config.toml
num_attention_heads = 4
hidden_act = "swiglu"
positions = "rope"
init = "trunc"
optimizer = "soap_variant"
lr_mult_qkv = 0.4
lr_head = 0.00785
max_grad_norm = 2.0
schedule = "wsd"
decay_shape = "linear"
dataset = "wikipedia_en"
Each number is 128 + 24 x the weight over its row's rms, rounded and kept within 0 to 255. Layers, rows and columns count from 0. The size above them is the row's rms in percent of the matrix's.

# layer 8 attention query, 128x128, rms 0.133, rows 111-127, columns 0-63
size [ 97  92  89  80  92 101  89  98  87 114 108  89  94  98  88  99 106]
[[100 111 126 179 134 112 133 115 132 127 118  98 126 112  94  83 100 105 112 124 111 127 138 137 131 107 132  99 137  91 172  45  77  94 116 137 139 133 106 130 157 110  86 113 117 121 133 107 177 129 133 125 124 117 138 107 119  89 136 115  94 138 136 160]
 [121 110 114  95 110 182 108 128 123 120 136 121 150 122  92 106 105 122 118 146 101 164 137 124 132 130 169 113  75 130 132 135  92  92 125 105 106 152 125 151 161 114 171 131 102 111 165 139 150 134 136 161 166 127 117 147 136 133 100 135 115 154 137  85]
 [100 147 111 157 144 144 103 137 101 151 172 105 157 167 142 142 136 140  92 149 145 161 113 120 126 104 138 138 140 116 143 103 114 115 141 120 139 143 104 192 118 148 151 146 120 169 149 109  92 132 107 153 132 114 106 105  85  98 124 176 118 115 146 129]
 [119 119  93 118 156 128 109 108 162  67 113 121 142  99  96 105 130 139 131 120 106 159 134 128 147 146 166 156 117 133 129 166 151  72 116  80 115 118 162 156 131 123 193  97 123  78 160 123 159 151 113 124 140 103 116 111 135 147 109 138 135 155 142  78]
 [153 115 122 111 159 118 121 133 143 121 124 142 130  98 131 135 113  94 130 112  95 182 110 128 109 151 156 131 122 131 103 118 104 124 122 120 118 147 171 167  85 135 180 151 103 105 151 143 177 145 105 118 153 151 115 150 117 164 104 157 130 126 159 115]
 [115 102 127 101  99  99 125 113 142 140 127 107 110 127 142 106  99  57 112 146  84 163  99 123 166 100 179  83 154 148 121  67 116  83 115  99 112 120 121 111 129 124 125 169 144 162 131 130 114 130 124 136 105 133 140 182 116 124 142 135 134 118 120 122]
 [ 80  72 157 119 126 138 145 146  98 170  90 124 110 187 123 121 141 151 150 107 129 122 177 136 152 117 100  94 130 122 114 115 171 153 186 171 113 150  81 115 169 115 113 143 135 136 118 169 125 113 149 109  89 112  73 140 118 152 109 103 103 124 121 155]
 [125 146 138 138 121  93 117 161 123  86 124 135 162 139 111 101 178 140 113 146 106 117  87 140 109 107 150 158 113 117 118 139 147 166 111 114 126  98 180 113 150 111 155  76 126 129 113  95 139  98 120 160 137 171 158 126 141 137 136 117  94 117 144  90]
 [113 122 156 149 164 107 148 173 138 161 102 104 151 131 138 101 145 115 147 115 147 115 129 139 129 121  94 109 161 119 111 108 140 176 188 135  87  99  90 130 136 122 110 115 158 175  95 147 119 131 162 136  88 118 114 157 147 102 142  93 103 144 114 162]
 [114 160 147 116  99 136 150 118 169 154 150 155 114 185 171 143 144 155 101 118 126 107 104 141 145  95 132 119 131 156 140 144 102 151 182 127  98 124 116 107 128  59  93 158 201 102 109 144 109 167 143 120 112 165 118 143  90 127 109 128 110 132 131 114]
 [129 147 131 119 141 116 110 148 153 137  99 127  62 117 125  88 155 139 168 144 120 141 127 169 132 111 130 140 144 107 121 108 147 182 146 164 129 168  78 113 149 170 119 103 133 122  98 156 116 162 140 137 109 122 138 121 109 137 109 140 140 137 138 111]
 [ 94 159 113 171 124  66 113 188 126 126  99 126 121 138 104 118 112 118 140 124 133 125 141 145  93  61 157 130 100 139 110 112 134  98 121 105 118 152 135 171 129 179 148  85 130 114 155 126 155 158  77 160 111 106 131  78 111 125 114 158 123 102  99 136]
 [141 162 134 129 138 132 107 118 100 113 144 172 131 135 162 114 111 120 164 137 113 134 138 120  86 141 117 150  78 127 107 152 101 122 126 109 205 134 170 154  87 139 151 127 110  90 119  94 115 140 113 144 163 118 136 108 107 149 102 156 128 121 182  88]
 [166 126 130  91 151 130 131 128 136  80 126 153 185 103  91 118 136 120  97 137  54 120 105 123 160 123 154 147 115 157 119 146 113 157 126 110 137 145 130 126 158  80 129 120 143  89 134 109 112 131 129 100 146 191 134 165 129  94 122 116 135 136 162  98]
 [128  98 128 130 131 133 117 158 165 112 197 140 117 150 112 107  85 142 102 175 158 135  97 140 154 120 138 182 128 127  99  93 134 109 123 122 108 182 169 106  85 110 181 149 122 111 109 113 154 103 134 131 132 117 176 103 130 175 130  96  99 101 143 103]
 [148 101 154 121 170 106 162 107 157 130 145 112 136  98 133 105 142 119  88  94 153  79 133 152 132 139 146 158 142 117 130 134 122 112 120 118  87 167 141 107 151  94 144 100  91 132 143  90 112 126 147 174 142  94 124 136 159 114 111  88 156 114 106 126]
 [176 106  57 158 122 113 120 119 151 125 101 132 154  82 124 138  94 109  78 157 118 121 112  97 101 132 129 122 158 140 124 132 128 165 147 135  94 104 121  90 110 126 114 113 165 124 132 131 109 156 106 144 156 134 153 149 130 146 137 131 163 120 130 148]]
# layer 8 attention key, 128x128, rms 0.13, rows 111-127, columns 0-63
size [113 121  90  80  78  97  87  99 102 102  99 110 112 116 101 119 106]
[[105 103 152 109 127 107 121 100 124 127 150 108 177 141 116  81 113 111 152 115 115 110 137 152 181 100 175 138 137 104 167 130 166 140  98 127  93 102 112 145 164 122 100 126 119 100  99 147 169  78  94 114 169 141 125  87 129 112 116  78 130  99 168 111]
 [116 147 133 163 151  91 130 154 151 155 118 163 140 122 133 141 131 143 156 161 101 155 161 147 113 127 135  98 102 142 165 123 135 120 149 147 137 146 131 119  94 129 133 115 120 182 104 130 145 166 124 112 105 128 142  93 116 117 164  90 142 147 193 138]
 [ 95  93 166 114 129 108  88 127 114 134 127 150 131 137 121 219 127 116 113 113 103 132 132 116 127 102 123 135 127  90 127 105 140 128 129 154 164 164 151 111 116 168 112 140 117 132 111 179 140 146 146 102 133 132 151 136 128 103 141 139 107 142 109 150]
 [179 134 154 159 134 129 109 139 110 120 149  86 150 195 152 130 134 124 148 106 162 130 155 151 112 137 137 129 136 110 134 138 122 132  96  82 115 165 144 127 144 126 122 106 131 117 143 124 122  69  94 139 115 155  86  87 124 171 110 126 130  99 132 150]
 [122 132 110 179 110  85 122 133 106 164 117  91 146 171 139  81 136 139 124 118 165 107 137 137 114 168 125 122 133 117 107 153 142 123 143  87  95 137 141 140 121 126 116 122  67 112 135 116 155 127  94 136 132 129 103 102 125 156 114 110 158 103 123 115]
 [168  78 158 134 146  88 148 112 135  89 103 127 133 175  98 115 133 141 113 167 112  92 120 203 145 189 141 135 135 106 119 139 160 147 118 135  84 126  98 137 159  88 100 130 153 136 138 150 120 161  84 132 110 167  74 150 134 143  89 129 137 174 157  88]
 [140 133 101 109 127 154 124 120 149 112 135 162  95  52 148 125 126  90 170 152  96  92 123 119 142  97 114  99  91 122 162  77 107  79 121 172 135 138 138 131 111 139 114 136 141 146 122 127  83 166 158 127 130 116 183 145 123 121 176 100 124 129 111 167]
 [132  92 129 126 112 135 121  97 106 142  89  78 123 146 151 108 140 123 120 126 155 137  96 149 101 144 129 161 153  77 164 157 107 146 125 110 126  82 145 108 149 144 123  95  70 139 169 142 164 124  97 133 157 154 114 170 161 137 128 118 170 105 123 112]
 [147 135 117 128 144 119  89 122 115  91 130 151 113  96  82 129 144 124 117 100 137 179  74 130 129 136 123 136 153 146 186 159 117 127 154 137 150 176 146 131 141 146 115 158  94 140  87 139 135 145 144 125  96 129 145 107  84 115 126 160 103 121 128 185]
 [ 85 111 133 131 130 138 104 125 118 112 131 132 147 171 158 146 193  97 113 150 101  76 147 151 101 137 121  88 107 135 130 122 124  97 148 157 148 116 139 119 101 118 139 164 108 122 112 135 161  81 117 127 169 130 144 103 115 137 166 118 175 116 130 126]
 [ 93 181 124 136 114 144 107 141 124 118 114 141  89 103 140  79 131 131 144 130 101 129 118 149 107  91 119 153 153 114 145 140 120 181 125 157 147  97  99 139  98 164 128 134 122 164 124 152  86 156 168 115 124 135 179 144 115  94 129 120 127 140 162 126]
 [116 150 115 134 124 107 100 136 146 123 111 120 130 117 144 123 164 111 160 138 129 145 153 112 109  84 121 146 142 121 145  77 154 127 146 172 141 135 132 139 156 142 156 139 132 165 164 160 117 147 121 121 152 107  90  78 108 130 126 170 134  91  77 100]
 [138 158 119 136 132 154 127 131 109 120 131 183 116 136 133  98 102 106 137 118  78 170 105 139 150 150 145 130 122 134 157 133 104 129 113 123 178 103 159 122  95 114 124 109 126 156  74 131 134 130 108 144 102 124 123  85 104 208 118 137 119 134 208 120]
 [147 126 142  92 199 156 116 149 119  84 146 136 163 151 101 111 132 126  95 128 121 156 115 127  86 121 103 125 112 132 112  98 105 152 106 121 135 113 170 129 159 131 151 123 172  97 152 122 144 142 120 142 135 131 121 113  76 139  89 113 137 146 170 110]
 [117 126 122 143 131 164  77 123 114 131 118 121 131 150 129 114 130 148 110 122 149 124 108 145 107 100 100  86 142 142  97 129 162 174  96 128 106 113 114 146  99  86 157 101 137 152 124 122 139 125 102 161 116 155 146 152  95 129 119  94 107 162 101 103]
 [131 115 127 146 152  77 155  78 112 121 128 155 112 148  75 135 146 137 122 140 101  99 153 169 116 149 169 103 162 109 109 143 166 146 112 107 125 169 164 148 124 118 147 140 165 117 166 123 156 146 126 168 126 123 139 136 168  93 148 136 107 123 107 133]
 [140 103 116  93 106  93 116 152 111 147 103 121 154 144 120 145 122 154 161  99  94 143 170 136 167 139 127 102 118 121 131  94 109 166 132 141 143 105 114 123 115 116 110 144 117 149 123 136 157 140 138  88 150 178 146 130 124 131 122 122 157 104 118 176]]
# layer 8 attention value, 128x128, rms 0.139, rows 96-127, columns 0-63
size [104 109 123  93 107 102 103 105 100  93 103 109  98  84  95  95 118  98 100  97 106  93  98  98 109  93  98  98 101 102 100  92]
[[118 178 138 122 120  97 127 148 136 117 126 166 140 165  97 150  89 161 143 107 120 137 124 126 124 125 128 132 133 106 137 134 120  97 125 118 127 118 154 105 110 122 102 144 134 145 140 101 163  71 123 126 153 152 126  78 118 144 133 128  58 115 119 115]
 [ 83 126 136 154 109  96 125 145 137 121 106 126 158 129 162 123 127 173 170 121 103 141  96 149 141 151 153 107 141  99 150 105 110  61 104 143 130 109 138  77 134 110 127 131 147 148 170  93 117 143 111 148 139 141 100 131 106 112 165 113 121 181 108  99]
 [165 128 108 130 130 144 141 134 140 170 139 103 151 124 147 129 107 124 110 101 148 134  92 148 150 131 140 125 152  94 146  66  72 131 125 135 149 100 141  88 132 131 106  90 128 126  92 145 180 118 126  91 143 137 149  74 120 116 103 147 155 124 117 100]
 [136 109 142  77 113 131 176 148 135 119  96  89 121 183 128 138 123 139 103 133 118 108 148  98 158 134 127 173 156 106 105 132 140 115 134 131 179 103 108 146 112 127 177 160 112 130 109 127 153 144 145  95  85 101 169 149 122 146 155 131 168 135 138 113]
 [158 119 187 106 122 102 136 152 109 149 132 105 140 154 151 176 139 150 156  85 140 122 163 136 168 142 130 153 106 123 116  99  94 134 131 166 131 123 114 120 112 126 144 160 113 178 159 143 120 109 115 153  95 121 118 119 124 110 119 114 153 112 160 180]
 [123 100 126 107 143 134 135 102 161 121 150 116  84 106 156 169 126 117 159 137 187 156 116 123 161 135 182 140 155 136 135 122 101 108 151 138 120  87 134  83 137  90 146 142 109 130 129 107 152  93 157 143 139 156 108 144 110  79 119 110 145 136 104 146]
 [121 179 159 202 125 106 108 101 143 137 145 183 119 154 143  96 131 152 156 156  93 119 131 124 131 114  92 118 125 121 117  98 144  89 127 137 134 142 151 110 157 125 144  70 159 144 127 153 116 119 117 104 115 119 132 137 138 134 163 119 129 119 109 100]
 [145 136 143 115  66  82 108 114 123 165 146  98 148 163 165 148 152  97 123 105 157 159 109 100 134 159 132 158 127 146  88 146 102 172 136 135 136 145 112 151  97 163 119  99 111 117  89 154 160 123 107 109 141 108  93 118  92 141 131 128 125 143 142 134]
 [162 121 136 121 148 141 135 135 110 125 148 109 147 140 130 146 123 153  87 139  71 121 146 133 128 123 102 137 173 175 127 138 111 132 146  73  97 111 127  96 143 131 153 131 124 102 149  96 143  65 148 138 134 124 127 126 159 152 130 130  97 138 141 103]
 [160 155 137  93 115 149 155 154 136 111  80 138 128 161 126 181 125 104  95 147 128 120 118 158 108  97  76 131 104 149 173 142 114 138  93  95 180 144 150 119 107 123 134 136 112 108 114 129 130  85 127 130 100 136 152  98 109 119 149 107 129 120 100 115]
 [ 95 107 113 166 112 177 102 124 112 121 123 128 119 133 150 132 153 142 180 146 121 114 112 134 138 156 157 165 134 110 106 147  91  98 143 100 148  90 168 116 156 144 106 138 111 139 118 121 107 143 168 160 122 157 156 171 137 122 146 166 130  89 127 141]
 [140 129 176 112 132 112 149 129 129 156 118 110 145 111 127 140  98 143  76 129 149 140 130 142 114 135 128 154 133 111 111  96 101 106 140 115 145 142 116  92  89 101 126 116 117 135 106 162 171 129 115 140  99  97 103 130 140 122 114 106  67 129 144 126]
 [113 129 135 141 106 107  80 113 131 144 109 111 123 102 105 156 161  82 141 150 115 129 115 134 147 126 148 132 114  85 151 152 122 133 140 153 169 155 122 159 107 160 153 126 165 136 146 134 110 102 147 118 168 121 160 165 143 128 155 120 164 125 118 129]
 [ 94 143 131 123 115 126 120 103  93 119 161 135 113  90 148 154  70 106 104  99 144 156 146 115 128 137 102 134 133  91 135 130 133 126 148 140 136 140  75 101 157  90 100 145 116 135 144 118 105  94 104 124 140 117 114 127  86 127 145 126  93 135 158 115]
 [ 96 127 154 160 137  99 117 156 154 114 137 145 153 124 146 134 136  87 141  96 127 134  54 179 143 151 124 121 121 131 154 131 124 142 130 132 153 102  96 155 123 115 151 129 141 125 169  99 118 121 171 137 130 136 150 132 101 102 136 124  96 152 145 149]
 [141 139 154 124 108 107 162  92 173 150 103 120 176 172  87 122  80 152  96 104 103 104 116 128 144 127 113 114 106 122 118 114 139 130 146 156 140  83 128 151 139 119 108 161 130 149 150 135 148 149 117 126 109 160 129 148 144 136 132 122 153 185 151 116]
 [121 141 180 102 156 128 111 109  98 169 156 138 145 164 161 125  83 145 134 137 114 121  97 130 151 138 138 117 176  99 110 102 118 132 129 145 158 120 160 117 131 128  74 138 118 124 113 129 101 133 121 114 118 111  97  41 105  92 123 108 107 137 143 127]
 [144 156 105 132 134  95 147 132 105 145 145  73 171 120 106 122 130 170 119 142 127 130 148 134 141 120 118 161 160 125  87 160 143 148 132 121 127 127 104  98 130 139 149 148 138 154 126 122 138  93 128 111 141 144 146 114 131  96 125  91 105 123 150  77]
 [127 131 170 110 145 106 153 130 158 125 152 159 117 128 130 134 128 122 178 110 132 128  90 147 109 143 149 133 142  85 114 110 123 101 161 151 134 121 109  90 147 145 131 140 158 149  76 142 131 179 154 177 104 160  66  88 165 100 141 116 127 158 129 125]
 [ 98 142 128 151 104 176 123 177 133 134 132 106 129 140 138 143 134 127  82 157 112 116 166  97 149 106 118 134 115 140 132 151 132 130 111 147 126 145 125 155 132 135 154  94  86 139 160 108 137 152 132 139 149 124 156 112 115 145 140 170 144 115 146 122]
 [137 155 117 135 127 103 124  82 153 139 154 107 143 110 102 151 124  85  88 133 119 106 133 159 143 114 134 123 120 137 117 129 136 149 101 150 146 187 148 168 145 112 131 127  98 149 113 148 176 124 103 115 136 168 131 123  91 104 124 116  98 146 144 115]
 [155 130  97 135  88 147 164 138  82 109 146 130 103  84 132 140 102 125  90 112 156 121 185 162 100 101 135 154 154 160 140 145 143 132 136 165 146 131 106 163 119 117  83 140 127 115 127 127 107 114 127 131 104 156 148 119 121  91 122 139 184 118 141 158]
 [139 121 144  66 168 124 120  97  98 132 119 114 130 145 142 152 141 171 150 126 132 142 119 125 127 136 167 104 165 128 103 113 107 116 155 150 148 117  94 125 134  79 102 129 116 174 135 122 111 102 182 150  98 137 125 115  97 131 144  90 123 130 103 127]
 [124 119 138 156 140 163 117 120 144 128 155 112 135 157 122 136  92 120 118  68 140 166 144 141 170 143  90 160 120  99 121 133 102 133 158 152 132 140 137 153 180 129 123 147 120 119  95 154 150 136 134 108 111 152 102 125 152 158 108 146 149 152 137  84]
 [157 144 176 145 126 153  91 113 112 173 134 132 132 108 158 128 105 141 141  64 118 139 138 154 115 131 117 116 149 152 139 101 133  88 137 139 140 146 135 123 105 121 156 172 114 133 151 127 109 146 127 118 136 151 133 126 146 124 144 119 169 131 117 107]
 [123 129 109 103 104 157 150 157 110 133 135 115 150 106  78 162 152 129  98 137 148 102 142 104 128  96 176 155 105 138 154 114 150 107 154 125 102 161 134 151 111 154 110 141  92 145  98 172 108 123 117 140 109 125 142 101  99 131 143 152 106 121 163  66]
 [131  95  86  93 159 131 122 129 111 159 155 111 138 159 156 122  75  91 173 110 150  63 131 134 119 144 161 166  63 120 124 138 100  88 152 127  97 149 157 153 123  55 157 138 162 113 101 115 132 111 120 130 147 131 151 150 140 145 117 145 134 111 103 120]
 [106 117 116  82 156 105 189 114 131 122 173  90 159  99 138 146 122 112 134  87 127 133 162 108 125 122 165 121 134  84  95  90 162 118 135 160 118 121 127 133 114 152 119 121 133  58 117 181 100 120 116 158  82 128 145 113 135 136 119 111 141 128 116 139]
 [127 132  96 104 182 121  80 156 108 121 128 113 141 158 110 115 133 119 100  87 148 139 106 161  94  88 115 121 145  87 135 117  94 138  91 109 130 137 170 129 126 113 135 117 137 173 160 115 143 129 112 144 104  91 131 135 118 131 120 131  84 149 144  80]
 [125  96 143 132 150 155 144 134 115 134 126 162 125 115 122 141 164 150 165 117  74  99 151  99 110 143 111 127 146 125 137 143 153 181 107 134 119 146 126 146 100 146 135 163 166 140 136  94 152 111 117 116 109 109 137 159 121 131 137 148 143 106 139 139]
 [ 94 162 139 140 144 128 172 144 107  96 120 105 147 108 121 131  88 157 139 141 147 149 139 127 117 133  96 149 144 139 125 115  57 148 139 112 198 107 139 121 117 134 125 147 136 114 111 101 107 120 141 121 111 111 118 135 120 135 138  98 131 106 113 145]
 [154 109 159 157 156 102 155 155 115 156 141  81 110 123 113 172 122 137  62 153 166 157 139 151 152 148 135 162 127 100 137 149 112 141 140 145 166  84 102 113 124 109  87 120 117 138  89 184 196 109 119 130 138 118 138 134 163 117 112 162 148 121 132 131]]
# layer 8 attention output (transposed), 128x128, rms 0.312, rows 96-127, columns 0-63
size [104 101 110  91 100  90 101 101  96 100 101 102  99  84  94  98 105  99  97  99  98  83  91 100 101  94  99  90  94  96  98  95]
[[126 122 102 144 120 112 117 120 123 137 103 116 144 180 135 150 139 129 101 154 133 107 127 118 153  56 100 134 126 140 135 150 122 136 159  95  81 114 142 112 161  87  90 158 125 104 153 120 176  85  86  96 154 108 141 110 157 122 162 109  75 149  91 135]
 [113 164 129 160 150 143  93 116 111  95  78 125 116 168 148 162 140 175 112 124 150 184 108 124 160 144 132 115 136 104 164 144 168 160 138 112 115  88 152 125 135 105 102 170 100 128 146 121 127 131 111 151 114 126  96  84 136 141 164 120 129 121 157 153]
 [122 141 116 135 121 134 150 102 107  84 144 148 169  85 118 124 137 144 108 151  99 117 137 143 186 177 155 117 155  84 102 149 107 139 122 100 145 122 147 122 129 146  85  97 118 121  86 177 171 188 109 105 125 150 144 126  91 112 137 141 153 125 133 109]
 [126 130 172  79 161 152 137 154 110 128 179 132  95 165 105 115 142 125 140 100 130 118 147 120 176 126 131 140 152  80 133 130 136  90 125 133 114 122 148 136  94 101 175 102  98 159 126 110 157 152 136 112 124 121 117 163 180 148 103 130 114 127 113 138]
 [150 145 141 141 116 136 160 165 127 108 129 145 151 150 157 125 184  85 103 126 134  77 161 117 131 146 124 132 134 107 126 116 146 101 129  75 177  83 143  85 156 116 118 160 159 134 115 148 142  95 134 105 134 141 130 146 134 160 152 130 130 114 131 144]
 [133 117 108 145 127 131 128 125 124 140  92 170 104 142 125 145 107 146 126 178 126 133 131 118 150 211 134 131 109 121 117 138 103 112 136 116 136 155 120  94 149 160 121 121 107 119 149 129  88 103 202 119  94 127  87 124 132 114 144 119 105 182 137 143]
 [124 150 141 113 166  73 146 131 150 110 160 125 168 177 129 123 152 141 149  71 109 134 179 149 104 104 128 154  95 133 120 157 152 137 156  86 143 136 104 136 158 108  75 117 134 171 122 130 140 138 152 141 133 100 118 136  71 133 158 138 134  92 139 113]
 [ 93 150 160 112  91 168 132 148 101 125 138 174 145 115 133 131 144  95 151 154 148 158 114 153  73 144 115 118 149 150 107 134 121 142 152 109 149 128 113 146 112 102 142  84 158  87 134 173 164 163 148  99 159 100 144 107 113 148 142 120 144 152 108 153]
 [160 118 121 133 161 142 121 116 116 134 126 122 118 156 112 111 133 138 160  57 133 130 167 147 146 143 105 136 117 167 121 167 138 111 123  91 143 118 155 104 111 159 140 201 113 135 115 108 144 106  69 122 118 142 148 155 112 149 136 145 135 142  94 100]
 [145 156 131 169 160 113 147 119  87 115 122 159 113 135 147 121 125 155  97  96 117  95 125  95 119  94 163 147 167 118 136 130 143 133 170 126  79 123  84 133  99 122 121 135 121 115  94 154 136 130 171 101 114 148 108 119 138 103 118 114 133 140  81 135]
 [135 141 105 138 170 191 137 103 127 174 141 106 143 127 122 150 127 160 178 133 173 120 135 152 132 188 106 109 116 123 152 170 146 145 132 147 113  80 115 154 153 151 164  85  85 120 135 119 126 162 137 138 107 135 110 150 106  90 129 114  86 117 139 123]
 [137  97 121  92 155 137 134 136 112 120 123 162 126 119 147 129  78 102  92 108 130 145 103 117 128 143 151 121 178 114 155 125 147 136 168  96 167 144 144  86 160 141 104 123 111 135  88 133 149 153 100 146  86 139 108 168 113 119 132  98 113 132 121 126]
 [116 136 107 127 112 104 116  91 155 124 130 156 117 112 137 151  98 113 156 135 161  90 105 130  95  84 127 146 125 131 117 127 144 132 133 151 145 118 107 148  97 146 117 141 139 133 126 133 107 113 113 132 153 137 137 156 182 106 166  82 145 146 173 195]
 [ 80 154  95 130 124  91  90 150 153 130 107 131 109 103 140 161 138 116  90 104 133 140 125 123  91 166 122 113  87  98 103 105 141 122  97 120 109 164  72 127 155 176 129 127 147  93 103 152 148 138 121 170  97 104 120 121 129 149 120 132  75  98 100  97]
 [143 158 128 127 109  78 140 131  91 159 139  86 120 111 126 128 178 118 132 143 152 135 144 111 116 100 149  88 133 126 170 133 138  87 103  93 128 131 115 142 190 160 134  96 106 114 153 150  95 122 167 141 144 147 127 150 135 104 140 164 139 141  94 153]
 [105 103 147 126 103  81 147 167 113 142  98 130 111 122 135  63 136 123 138 111 150 106 131 132 118 122 131 135 168  95 120 147 158 100 163 133 127 140 130 127 158  74  81 146 111 136 125 162 141 101  64 106 135  92 108 163 173 165 116 127 162 152  96 102]
 [ 85 129 114  72 143 122 137 134 121 156 107 131 158 114 123 106 121 112 115 100  98 175 111 154 161 171 152  79 168 106 129 168 122 112 136 111 115 137 124 118 138  93  90 134 139 136  85 172 157 109 159  94  90 118 118 125 112 100 177 136 112 136 112 142]
 [102  84 100 105 139 120 169 146 141  85 142 124 143 127 111 130 128 163 110 117 123 121  94 134  92 129  97 175 123  90  77 125 130 120 135 121 132 126 137 132 148 112 166 173 114 119 115 117 108 135 166  95 126 125 177 124 135  81 140  99 104 146 110  91]
 [104 109 153 137 126 108 126  93 117 122 179 114 139 129 132  85 168 121 122 107  90 155  91 107 140 178 121 142 160 107 128 134 130 152 133 175 124 107 140 195  73 106  81 137 114 144 102 128 124  99 149 147 113 130 114  99 114  94 152  89  98 119 122  98]
 [ 84 148 184 101 145 139 143 145 140 143 123 118 112 126 103 172  97 148  77 132 134 128 130  76  98  94  97 141 158 121  72  91 149 157 116 128 145  99 109 110  89 121 138  94 134 168 130 130 106 173 149 162 123 135 109 149 118 106 126 134 127 114  90 118]
 [106 116  83 154  88  94 101 143 148 166 117 137 143  82 156 141 118 130 117 129 132 106 156 130 127  63 116 146 141 131 113 182 106 133 133  92 137  78 110 141 138 174 140 129 101 131  93  97 159 109 131 120 141 104 125  90 131 107 142 121 135 147  95 103]
 [166  89  92  93 121 120 148 133  87 118 117 133 113 108 113 117 136  90 116 113 105 123 148 122 140 160 127 135 128  89  82 121 130 136  99 157 136 153  86 104 161  96  78 101 103 152  94 131 132 113 141 112 178 125  97 162  95 105  97  93 135  80 144 132]
 [138 166 132 121 107 129  73 141 132 145 138 137 170  93 132 123 124 140 149 193 142 129 137 166 194 158 103 138 133 108 153  90  93  97 138 114 114 124 142 110 140 152 119 157 119 156  76  96  84  96 130 129 131 108 174  92 121 129 172 105 134  95 103 125]
 [110 106 150 115 145 129 131 170 150 139 141 110 175 124  65 101 138  98 113 116 156 126 126 150 177 136 144 129 112 128  63 143 119 158 141 122 108 123 112 104 167 146 134 150 115 127 124 152 148 144 140 139 109 106  87 147 140 111 102 116 146 138 160 124]
 [136  93 108 137 113 116 104 118 111 133 139 105 105 121 105 142  94 106 105 148 128  69 109  83 140 184 130  87 178 136 163 166 144  83 116  93  91 112 111 129 131 133 106 158 107 153 153 121 113 144 122 136 126  96 163 144 148 143 153  73 174 150 111 146]
 [122 136  92 121 163 147 145 160 145 109 123 176  82 102 144  91 150 119 128 139 107 103 118 117 136 112 105 105 140 111 144  83 117 149 144  94 144 117 109 138 142 145 133 135 146 124 134 170  90 161  89 142 124 115 130 120 122 121 143  95 145 126 169  95]
 [145 125 113  90  72 126 120 106  93 125 172 114 125 131 156 142 103 118 128 161 179  93 134 108 149 164 135  99 106 135 100 135 126 109 146 131 120 117 168 153 112 115 184 151 149 159 118 110 113  93  95 142 120 106 127 137 111 129  84 127 153 132 160 108]
 [162 130 130 128 101 137 149 105 137 133 182 143 140  92  88 173 141 117 132 152 161 121  77 139 157 161 116 128 143 117  90 112 117  90  91 107 163 173 131 168 138 120  99 134 164 117 109 160 149 183 129 165 106 128 103 119 109 110 145  89 120 129 117 100]
 [105 137  70 114 154 144 116 150  94 120 120 135 159 135  94 145 102 152 129 114 124 113 114 136 117  28  87 134 140  99 162 121 123 124 102 128 134 120 127 144 134 118 142 131 131 127 132 137 144 146  91 133 108 143 133 149 131  79 112 182 133 101 116 156]
 [169 116 179 126 162 140 131 136 105 139 145 120 112 167 190 156 128 104 155 140 154  75 170  80 104 163 110 107 123 113 106 151 112 148 170 144 125 159 132 120  99 110 128 103 152 164 134 145 132 145 129 142 116  97 125 159 124 133  82 123 141  97 118 121]
 [111 109 102 145 127 115 129 140  99  85 146 128 158 122 129 132 132 167 128 171 129 108 110 101 162  68  83 131 115 100 130 156 108 144 130 105 148 160 122  96 141 108 125 155 135 137 115 129 120 128 116 133  87 139 115 100 143 134 180  97 108 126 118 116]
 [110 172 169 117 177 161 144 112 116 119 138 122 130 120 119 144 132  81 116 122 130 121 167 151 173 141 140 169 104 122 109 105  93  91 106 103 189 106 109 128 161 120 122 118 159 125  84 160 124 119 175 162 149 189 120 114 168 114 140  87 148 173 121 131]]
# layer 8 MLP gate, 256x128, rms 0.304, rows 0-2, columns 0-63
size [ 89 100  94]
[[173 150 141 131 147 134 143  69  93 129 148 141 168 133 173 134 160 116 115 138 122 160 151 118 178 117 120 147 132 145 131 106 130 157  94 107 130 141 148 118 137  87  89 135 127 100 109 151  81 107 128  97 154  90  95 145 115 106  69 139 153 136 111 127]
 [135  97 163 163 138 105 114 160 123 148 122 133 136 108 132 100 137 123  98 128  85 152 120 162  96 107 119 123 134 102 162 133 159 129 122 118 123 104 102 114 148 115 114  77 142 162 138 128 121 134  86 110 128 133  99 112  96 138 141  89 111 105 140 157]
 [ 65 115 106 120 157 122 143 107 116 159 116 156 183 115 117 141 144 104 109 155 143 141 129  95 194 133 176 132 140 120 100 110  87 179 134 121  98 108 112  61 142 115 128 134 114  74 153 123 115 148 184 115 122 144 129 136 124 129 161 122 142  99 155 168]]
# layer 8 MLP up, 256x128, rms 0.315, rows 0-1, columns 0-63
size [ 94 109]
[[139 151 148 140 163 149 116  88 100 101 172 118 167 117 120 157 110 136 169 144 132 141 169  78 107  89 113  90 124 100  76 140 147 138  96 161 106 114 150 115  83 135 134  93 100 110 182 142  92 108 119  97 147  96 140 131 120 132  82  82 137 101 137 133]
 [160 109  92 124 109 143 103 136 113 111 139 148 118 108 128 124 143 137 128 194 150 107 122 124 126  95 137 102 122 152 114 145 109 151 141  80 162 137 158 166 100 135 107 196  91 164  92 151 125 138 141 105 147 104 143 146 178 157  97 132 127 161 162 113]]
# layer 8 MLP down (transposed), 256x128, rms 0.308, rows 0-1, columns 0-63
size [ 94 101]
[[108 100 156 118 116 137 117 125 128 138 167 122 110 172 104  98  95  99 122 110 153 107 145 192  76 173  80  90 156 110 129 141 150 173 147 154  98  94 155 117 149 104 106 133 161 101 132 149 148 142 149 126 119 130 144 139 112 133 148 101 119 144 115 104]
 [ 79 127 116 173 136 122  94 126 113 134 107 143 132 139 151 132  90 121 138 168 127 146 131 139 131 165 116 130 114 153  72 108 132 105 131 151 115 146 158 108 140  91 115 153  89 131 135 140 168 165 109 120 125  75 117 154  89 166 112 132  92 145 136 127]]